config.toml
n_layer = 12
d_model = 192
n_head = 6
n_kv_head = 3
head_dim = 32
d_mlp = 512
vocab_size = 2048
activation = "swiglu"
norm = "rmsnorm"
norm_place = "pre"
norm_eps = 1e-06
positions = "learned+rope"
rope_base = 85100.0
rope_fraction = 1.0
qk_norm = false
attn_scale = 0.177
bias = "none"
tie_embeddings = false
parallel_block = false
extras = ["capped logits"]
init = "trunc"
init_std_qkv = 0.0361
init_std_o = 0.0361
init_std_up = 0.0361
init_std_down = 0.0
optimizer = "laprop"
lr = 0.000951
lr_mult_o = 1.4
beta1 = 0.95
beta2 = 0.95
lr_head = 0.00359
grad_clip = 0.5
warmup_steps = 352
schedule = "wsd"
decay_fraction = 1.0
decay_shape = "linear"
final_lr_fraction = 0.0
batch_tokens = [8192, 16384]
seq_len = 384
doc_mask = true
train_tokens = 120200000
steps = 10015
dataset = "wikipedia_en"
Each number is 200 + 20 x the weight over its row's rms, rounded and kept within 0 to 999. Layers, rows and columns count from 0. The size before them is the row's rms in percent of the matrix's.

# layer 4 MLP gate, 512x192, rms 0.0453, rows 417-428, columns 96-191
093,215,211,193,176,167,206,216,202,199,181,214,173,216,198,235,215,197,235,211,144,219,179,193,218,202,165,208,197,211,194,209,222,182,212,214,176,183,171,204,215,221,201,196,206,186,161,153,208,198,204,173,167,212,206,190,201,180,183,175,204,213,223,206,222,194,217,181,200,214,203,196,195,168,193,181,184,162,213,202,159,242,187,210,178,182,185,205,190,188,222,223,225,212,194,173,213
104,172,184,164,233,202,201,165,231,211,209,186,217,174,197,212,229,177,224,219,179,206,238,188,187,146,189,193,197,248,150,224,189,219,179,204,172,183,220,206,187,187,212,224,179,202,206,215,180,185,185,202,175,191,213,168,215,209,165,191,206,189,186,177,181,179,207,207,202,218,201,173,197,187,206,234,194,164,197,197,200,191,203,186,221,210,182,236,190,186,165,203,203,191,219,187,205
098,201,222,153,234,195,175,189,198,194,170,195,256,220,198,208,222,208,210,209,208,235,193,188,190,175,213,199,202,204,212,149,222,195,198,158,225,230,219,173,207,174,185,160,180,163,161,219,152,196,206,205,203,207,184,197,208,232,227,179,205,200,175,199,200,263,181,197,196,183,205,212,225,210,179,188,166,225,199,214,196,206,193,192,182,209,220,163,186,205,189,193,197,218,194,224,230
103,213,188,189,216,192,218,193,244,202,207,162,202,191,177,208,240,168,263,229,192,189,211,200,180,195,204,212,168,193,221,203,162,198,193,181,183,153,207,211,171,191,202,187,219,195,194,161,196,171,228,209,200,143,182,191,219,209,201,227,191,244,179,174,197,195,192,215,191,202,239,173,227,202,191,201,202,180,206,190,217,189,187,199,194,235,185,240,175,184,175,188,230,199,214,201,159
107,231,205,197,205,209,227,191,220,211,158,207,182,190,189,193,218,190,199,224,191,194,189,182,230,214,214,201,211,207,195,196,212,181,194,214,219,203,196,224,187,238,212,236,219,198,200,145,206,232,206,190,211,176,201,198,196,171,164,198,233,200,208,194,241,217,189,181,195,180,214,194,179,209,168,148,207,213,226,214,199,268,180,212,164,163,169,175,192,202,228,229,185,221,179,221,191
105,235,192,211,211,209,209,216,200,210,180,163,181,195,181,202,210,208,233,213,203,196,146,213,235,179,182,184,204,173,191,176,187,205,178,207,196,223,178,222,176,195,198,255,201,211,213,191,210,201,202,214,180,179,201,221,228,196,231,189,248,196,193,170,233,196,199,183,211,213,190,185,172,214,193,195,232,190,152,252,221,207,168,204,199,223,205,167,202,218,206,218,165,193,188,204,219
094,166,243,221,234,213,201,182,215,195,157,204,221,174,196,203,221,214,219,218,175,140,212,196,230,219,201,186,190,192,228,207,210,225,202,209,184,214,212,237,195,183,213,210,210,204,192,191,189,226,200,168,219,157,233,207,187,151,198,213,193,228,214,173,223,185,200,211,210,181,218,194,203,163,195,164,203,212,161,232,220,232,183,209,172,219,182,195,182,174,186,206,179,221,216,213,224
103,218,177,205,180,218,201,201,156,172,224,193,192,214,218,188,190,188,186,205,204,180,213,222,162,189,201,175,192,187,170,187,225,187,193,202,167,228,188,191,242,189,180,185,212,196,218,151,166,204,205,224,171,225,215,221,181,205,186,181,187,206,184,208,176,179,190,196,205,204,216,214,204,215,182,212,180,159,202,169,215,203,213,195,229,204,204,173,161,204,180,223,243,215,216,222,214
090,174,193,186,176,179,216,199,217,170,223,194,207,197,181,178,189,181,156,187,212,202,151,172,206,206,171,224,202,190,217,191,183,200,180,181,209,195,233,190,180,230,173,234,223,214,245,222,199,221,218,181,213,241,216,200,189,226,215,195,208,210,191,184,216,226,181,245,182,179,213,197,205,177,208,208,214,235,182,200,183,222,220,164,203,211,242,213,214,231,216,212,176,139,181,194,186
098,194,202,207,229,221,213,172,199,199,209,183,190,209,185,205,215,209,244,200,242,205,169,204,226,189,166,177,244,206,234,220,174,181,182,191,208,176,202,198,183,204,214,220,200,204,211,167,216,202,231,199,171,213,188,190,212,212,204,203,207,215,172,193,214,210,181,188,212,216,180,209,173,209,232,195,217,247,162,194,196,215,200,187,192,223,207,212,214,215,192,221,181,180,179,209,186
113,184,211,200,167,193,167,185,200,170,179,215,192,175,201,200,163,190,203,185,207,198,216,201,239,235,199,243,178,185,221,187,216,212,220,209,220,173,196,191,200,185,191,199,255,191,177,178,181,222,195,200,206,228,205,186,202,225,234,214,160,195,237,209,241,195,209,181,165,193,186,184,227,216,222,194,168,197,202,180,211,176,193,203,183,184,208,204,164,225,216,192,232,168,183,218,186
101,184,199,204,208,200,189,172,216,208,190,197,200,203,183,227,209,175,200,219,188,165,227,192,194,215,209,203,181,206,195,163,212,165,182,205,223,196,192,192,190,184,256,222,191,202,155,210,214,184,192,216,183,216,186,218,190,193,199,187,198,232,226,163,178,183,219,239,152,226,173,201,235,168,221,213,193,168,229,208,201,217,176,194,201,207,187,218,164,187,175,193,189,216,249,166,186
# layer 4 MLP up, 512x192, rms 0.0435, rows 417-427, columns 96-191
093,241,196,210,228,230,220,207,200,207,206,162,234,190,204,195,218,240,229,187,209,217,194,214,208,173,176,189,188,187,159,186,205,188,206,213,206,189,210,230,189,196,202,225,194,188,209,195,238,170,193,183,208,199,197,180,197,219,221,215,223,221,192,212,180,195,185,187,219,186,161,153,184,197,201,220,213,204,196,209,212,203,193,160,205,231,196,157,196,185,204,218,209,192,190,251,218
111,233,182,160,225,213,189,169,204,180,212,180,205,208,186,199,223,208,209,204,217,184,215,187,210,200,208,175,203,220,233,240,218,175,197,215,174,215,168,201,176,203,192,207,184,175,146,196,209,168,183,237,203,224,220,194,201,191,177,206,202,223,189,201,210,239,226,186,188,217,162,176,198,172,214,194,206,170,193,193,209,212,195,216,198,201,189,173,205,189,202,197,177,205,166,169,214
096,215,179,199,162,204,193,177,247,229,228,204,176,188,209,204,195,166,193,192,185,180,209,194,183,191,197,257,207,229,187,247,174,191,208,221,180,184,224,226,178,200,209,222,233,221,207,199,237,173,203,197,191,188,189,194,200,144,179,197,189,211,197,188,192,127,215,193,186,210,192,219,208,171,238,198,212,169,216,204,195,218,194,208,220,215,188,247,224,186,223,193,203,193,218,158,166
096,187,193,200,186,201,174,243,181,215,215,185,170,243,211,185,178,216,194,165,208,198,181,195,164,177,181,193,203,203,176,221,199,181,188,208,214,220,222,197,204,208,190,191,191,206,209,209,203,215,196,200,182,221,239,190,203,209,221,169,197,178,200,201,177,203,175,192,220,197,164,219,159,193,205,206,185,219,220,205,162,199,212,207,191,210,224,171,236,212,207,232,158,183,222,238,221
099,197,200,184,198,188,178,223,207,200,207,205,208,186,260,198,135,196,185,191,148,188,177,206,195,215,154,218,197,195,204,220,203,195,213,191,228,176,204,233,205,231,201,163,191,192,191,181,186,201,234,209,187,203,198,192,183,219,191,171,175,207,197,173,184,186,192,245,204,196,218,217,177,193,212,189,184,208,213,188,186,213,222,212,200,164,202,193,181,197,204,222,209,170,183,190,154
105,185,191,216,213,208,172,208,192,173,213,212,218,241,208,206,197,246,206,171,197,151,197,190,209,207,225,239,182,212,198,238,216,169,196,218,217,237,203,168,176,169,206,212,218,225,175,218,193,154,199,203,197,200,231,205,210,182,203,215,205,219,203,207,200,205,212,208,202,220,208,183,208,199,208,219,198,170,218,187,207,173,171,202,187,213,165,205,171,186,197,205,195,165,250,174,195
090,175,239,195,191,223,197,190,192,192,195,194,159,208,208,188,198,204,194,223,183,214,198,192,242,177,192,202,179,191,189,192,164,174,165,200,213,182,198,236,198,200,152,160,184,204,212,229,166,169,172,195,187,189,205,218,214,194,241,201,216,224,204,183,203,233,212,204,175,192,188,211,153,248,215,182,215,223,192,231,202,224,191,180,211,205,175,238,191,203,204,203,208,172,192,183,238
098,202,204,218,188,202,179,233,193,198,185,232,227,180,159,207,198,212,212,193,206,239,169,190,206,207,195,192,205,169,226,209,214,239,197,210,209,176,188,225,176,175,191,237,194,207,184,211,166,183,158,180,205,212,212,183,221,239,227,224,185,170,240,234,197,225,196,216,202,182,201,191,214,218,202,221,206,205,192,226,206,193,194,201,202,205,200,227,231,205,209,200,211,196,167,219,224
088,223,234,188,188,186,183,180,223,199,196,168,207,180,195,215,220,178,214,225,197,208,189,207,171,149,210,180,207,231,163,212,193,204,195,215,187,196,188,240,177,214,202,212,186,212,185,201,209,226,177,188,232,145,206,227,175,229,196,225,238,211,196,205,197,196,217,197,218,236,185,190,208,195,211,198,209,168,230,204,216,189,195,220,191,206,160,215,195,175,201,201,201,199,201,195,197
092,178,230,213,192,172,165,191,205,205,199,228,210,212,200,227,152,181,195,173,192,212,214,195,190,234,202,209,191,210,213,166,199,189,234,153,193,186,183,174,174,204,226,193,200,182,220,198,189,235,212,219,209,230,206,199,204,179,247,189,188,191,199,207,197,230,221,191,199,205,187,228,203,188,224,247,181,211,210,163,176,174,216,221,200,221,214,214,179,167,198,214,190,147,188,225,204
105,226,220,249,233,193,191,191,163,215,221,170,244,220,190,225,206,229,230,220,209,208,189,190,219,190,213,177,204,200,253,219,192,220,219,167,177,217,224,207,226,204,203,183,194,193,219,171,215,193,180,197,157,168,215,230,204,171,177,229,201,219,176,182,207,179,217,209,234,197,209,207,184,165,186,212,228,186,222,200,198,219,178,213,198,200,177,150,207,184,208,221,190,229,173,202,230
# layer 4 MLP down (transposed), 512x192, rms 0.0411, rows 417-427, columns 96-191
094,240,185,187,216,196,184,191,195,210,235,230,204,187,198,231,211,214,221,211,196,216,206,201,223,187,206,232,191,210,183,195,156,211,221,172,189,177,227,182,166,200,140,172,212,192,182,185,233,225,180,221,184,204,207,173,233,161,214,192,193,209,210,197,226,226,161,216,167,196,229,197,219,214,200,215,193,189,198,224,186,155,167,191,195,137,203,197,216,198,219,196,165,200,214,185,218
101,228,210,158,215,214,172,152,211,194,178,196,199,183,207,233,244,222,207,211,193,199,208,166,190,183,196,199,203,210,200,216,192,201,166,189,165,196,164,188,203,184,203,219,188,228,206,239,217,172,177,210,173,186,249,223,187,200,184,217,211,193,205,172,242,169,201,215,203,225,161,166,205,210,232,214,196,185,154,204,263,163,223,208,242,204,183,203,199,203,197,205,165,183,183,176,209
089,200,219,154,255,211,168,198,193,184,186,188,239,240,215,209,215,174,199,209,232,222,191,199,209,182,206,225,206,236,223,161,194,209,217,171,195,215,232,165,198,175,203,157,178,186,153,223,171,197,207,200,223,192,176,211,214,209,203,185,194,192,172,228,190,229,190,183,210,172,201,216,231,205,181,212,186,216,221,225,209,200,187,183,180,201,218,176,203,239,182,189,196,207,166,190,203
093,210,224,212,231,192,211,234,229,211,210,202,213,212,195,185,247,208,250,179,191,205,187,179,150,202,169,202,188,217,201,219,180,195,191,173,191,188,225,200,197,190,182,183,215,221,175,188,186,178,196,210,211,211,206,174,213,209,189,190,200,230,237,210,171,169,198,191,197,212,190,189,211,183,194,195,171,182,198,205,189,166,226,182,228,230,215,225,235,168,221,208,197,187,226,242,184
102,210,182,179,203,188,213,208,206,196,189,183,198,196,208,164,207,184,157,209,191,162,183,210,212,199,184,216,234,214,205,165,190,226,192,201,214,211,199,222,178,207,205,208,212,172,187,226,164,211,189,210,182,213,241,196,197,239,196,225,171,211,212,218,187,188,222,251,199,206,201,199,159,177,198,181,229,208,202,234,210,243,233,202,190,208,163,202,186,194,183,208,214,223,198,219,209
104,176,176,178,219,163,197,203,206,211,207,169,222,216,194,190,183,210,207,154,219,187,204,167,185,204,237,233,228,217,188,213,187,189,195,193,248,182,212,182,189,184,211,182,243,202,199,183,166,196,189,229,159,238,216,243,174,227,201,204,205,206,154,225,191,194,196,229,188,219,199,175,193,211,211,208,191,182,241,194,208,189,163,174,188,203,208,227,214,199,206,211,215,172,210,207,169
093,216,191,200,209,196,236,209,238,204,183,196,188,225,172,217,170,208,210,198,187,207,180,197,172,191,193,249,196,201,186,227,196,163,196,231,224,227,207,215,191,157,212,217,177,189,199,204,204,176,188,213,168,193,176,205,209,172,209,201,199,208,164,214,211,238,219,188,171,181,200,187,178,156,209,180,219,225,200,215,159,183,210,195,218,195,243,210,214,236,191,197,209,201,197,188,210
098,209,221,187,206,172,223,160,201,195,241,196,176,227,203,209,203,199,196,176,196,183,222,184,217,211,190,243,201,211,197,187,172,166,207,178,189,201,220,175,200,205,193,168,179,201,193,196,238,186,221,213,211,187,212,223,203,210,176,209,201,214,185,179,204,189,205,229,190,234,208,213,164,186,222,204,179,227,211,184,205,198,218,204,212,215,207,196,185,197,186,171,170,197,258,166,175
090,187,183,187,199,192,220,200,212,217,184,190,205,234,150,217,198,196,177,209,200,174,208,187,196,223,212,203,223,182,222,182,211,197,171,208,200,216,181,207,198,202,185,209,215,209,212,185,172,212,181,193,163,209,197,161,210,193,192,242,218,189,195,189,198,193,170,193,227,216,225,199,188,190,224,222,200,219,206,161,204,197,212,202,169,174,204,231,224,212,223,130,198,197,210,190,196
094,212,256,170,190,170,203,171,174,232,210,231,227,189,190,190,198,173,192,197,210,187,214,183,214,227,198,203,194,213,199,183,210,196,191,219,198,181,218,201,197,198,215,251,227,193,209,187,212,199,185,188,166,198,157,210,207,249,213,194,196,208,197,181,185,203,207,226,214,210,148,217,165,184,210,203,223,159,181,227,213,227,182,203,208,200,188,205,174,203,189,224,196,185,167,185,195
101,181,166,156,186,207,204,188,220,189,201,214,139,207,207,198,188,211,203,242,190,168,209,211,200,230,196,221,185,196,177,186,185,182,187,215,214,172,190,198,241,213,189,210,207,203,206,205,152,206,207,204,200,226,193,194,198,249,175,167,202,213,183,225,190,219,161,229,181,266,212,188,190,209,201,189,205,205,198,218,191,183,198,180,202,191,210,235,238,223,179,203,233,253,238,195,186